From a checkpoint of a small transformer trained on Wikipedia.
Size: 15 layers, width 160, 5 heads of 32, MLP 448 SwiGLU, vocabulary 8192, 7.39M parameters.
Architecture: RMSNorm before each block, rotary positions, no biases in attention or MLP, untied embeddings.
Each number is 200 + 40 x the weight over its row's rms, rounded and kept within 0 to 999. Layers, rows and columns count from 0. The size before them is the row's rms in percent of the matrix's.

# layer 11 attention query, 160x160, rms 0.0693, rows 0-8, columns 80-159
068,206,205,206,292,249,182,168,193,225,271,187,175,206,207,165,185,228,214,91,244,201,188,206,166,154,297,192,238,208,246,196,198,166,239,262,200,132,178,191,246,164,203,149,205,156,208,172,148,207,215,225,208,211,192,175,173,193,205,248,199,203,230,249,212,296,264,170,147,150,172,217,192,174,204,269,217,214,174,210,208
074,212,242,225,200,183,192,228,180,221,173,194,227,151,182,239,176,222,137,122,220,180,205,159,207,244,227,261,189,270,213,222,207,197,242,193,221,265,310,215,237,171,256,158,275,231,237,237,165,284,237,163,215,176,245,175,174,93,262,129,183,250,228,295,188,146,240,213,243,197,233,239,197,212,221,156,223,196,169,240,216
072,172,240,187,152,184,202,251,214,226,227,162,239,177,197,261,190,245,250,180,196,199,176,175,166,182,177,257,180,202,233,245,238,223,276,236,190,231,253,255,172,157,300,129,209,258,208,225,215,244,208,170,256,236,293,141,161,122,233,164,154,235,203,208,172,214,202,199,219,202,225,248,183,229,183,152,252,219,135,225,215
080,186,226,195,199,271,129,235,207,241,242,122,213,214,151,229,209,227,277,242,200,225,209,163,245,119,189,158,174,220,186,209,223,243,230,185,172,244,171,240,240,222,204,256,226,210,173,185,205,188,226,212,224,199,219,194,197,127,271,154,227,260,185,204,124,180,161,212,274,206,270,206,209,217,245,245,217,210,180,193,237
085,204,141,199,147,167,168,236,272,209,217,172,192,192,199,249,149,209,146,179,113,204,200,231,199,276,151,214,183,214,195,220,206,299,184,186,149,226,146,217,201,209,184,205,204,131,217,202,149,168,211,197,163,234,180,229,217,253,91,262,207,176,148,204,179,190,185,153,197,154,196,140,178,129,191,213,124,239,193,160,199
101,247,202,194,208,227,253,184,174,205,224,348,237,235,242,205,175,191,242,329,189,173,181,201,202,235,174,136,174,224,223,227,172,181,129,224,271,165,195,226,256,274,186,192,207,215,173,236,207,255,250,223,221,136,193,231,202,222,232,172,224,124,271,221,227,157,178,172,185,271,233,223,215,236,191,154,252,143,198,244,204
084,211,215,256,170,149,187,161,249,226,207,150,202,102,241,174,195,168,164,144,148,193,225,210,145,240,170,179,248,122,185,163,202,206,228,165,176,209,205,219,181,202,191,201,277,197,239,192,174,159,153,175,202,278,223,205,236,250,116,224,150,176,170,187,221,176,261,221,146,135,191,160,227,206,167,233,143,165,207,140,153
106,209,240,267,251,116,198,192,180,158,210,154,109,190,234,225,239,186,185,163,143,226,217,181,198,102,175,264,174,193,191,196,224,248,194,196,192,156,214,215,234,160,215,167,170,177,164,181,192,164,201,231,238,204,249,225,151,273,142,231,172,192,221,194,81,196,173,210,259,165,171,160,206,249,202,210,124,213,212,180,150
097,244,131,139,163,136,196,215,233,269,145,142,136,208,194,252,198,85,168,171,143,190,231,187,190,184,203,227,236,82,168,195,201,179,252,212,131,190,178,248,215,167,171,216,185,183,262,203,200,229,198,151,162,288,314,228,208,178,169,252,196,170,169,139,180,120,153,152,177,125,196,190,209,199,268,222,101,199,249,204,170
# layer 11 attention key, 160x160, rms 0.068, rows 0-7, columns 80-159
090,243,232,231,85,224,173,194,173,193,172,248,200,220,218,182,245,172,181,234,189,123,165,189,141,229,191,169,218,277,182,219,183,203,218,177,208,198,238,199,212,236,190,189,237,200,277,282,167,172,175,135,174,214,182,155,213,200,242,257,166,287,104,226,110,176,245,243,186,199,184,234,239,207,193,221,209,228,175,239,168
074,186,256,156,269,226,152,199,183,227,207,284,129,218,199,134,214,182,237,215,147,169,203,168,220,234,163,192,209,241,144,189,260,255,175,227,250,165,247,179,151,216,124,132,278,241,150,188,154,189,174,139,177,242,183,152,242,238,199,228,233,231,150,198,172,234,187,224,183,193,223,189,146,174,189,227,222,239,277,218,185
087,221,215,183,134,184,138,192,229,235,162,293,186,219,178,156,208,129,202,205,186,216,224,201,139,181,178,220,193,198,138,270,199,221,210,208,149,251,302,158,250,247,194,137,265,181,207,141,137,227,205,161,222,251,165,188,204,171,209,216,168,259,144,305,190,187,257,219,191,202,272,218,199,188,197,172,135,239,169,268,210
087,220,182,210,158,140,211,159,129,228,248,268,203,273,191,167,190,191,245,171,178,172,139,150,133,209,132,219,177,217,190,179,215,194,180,213,205,143,229,204,252,170,258,104,230,233,176,205,193,168,245,196,232,296,218,127,179,227,183,231,165,175,183,244,149,202,186,228,212,269,137,184,186,242,187,166,149,182,173,286,245
099,208,239,229,209,208,212,229,154,216,213,206,224,186,229,204,232,248,194,209,246,169,223,158,251,182,163,137,257,239,260,134,269,190,178,172,247,176,138,279,252,229,156,261,175,194,199,200,220,150,211,224,181,152,242,228,197,254,172,208,207,188,188,114,272,184,189,224,221,284,143,171,144,165,159,196,271,192,241,171,158
099,184,297,242,250,217,145,196,248,264,202,249,155,188,150,131,135,220,248,181,184,152,212,146,179,170,166,114,203,235,148,174,238,232,179,193,247,184,278,163,266,161,129,225,250,169,161,207,226,189,233,219,185,263,223,133,242,220,145,226,124,201,259,235,118,177,189,217,195,221,166,185,223,228,210,213,170,158,188,206,198
109,195,128,252,162,237,273,265,182,190,185,145,213,166,215,293,226,222,226,192,217,227,171,311,290,182,262,191,237,209,222,165,211,171,201,209,211,177,88,266,229,265,168,254,177,171,238,253,186,139,191,218,175,140,256,228,214,286,182,207,223,167,205,116,235,199,199,216,176,210,152,151,132,173,170,158,209,190,269,157,206
104,203,179,198,177,239,213,209,133,227,194,224,208,212,220,192,186,177,172,137,166,247,181,177,227,157,182,154,230,256,150,151,160,192,228,187,189,193,106,232,225,181,151,247,190,152,227,196,162,184,132,182,187,185,238,225,192,221,133,251,157,197,99,135,187,205,257,230,197,111,177,179,142,196,135,260,243,269,197,132,198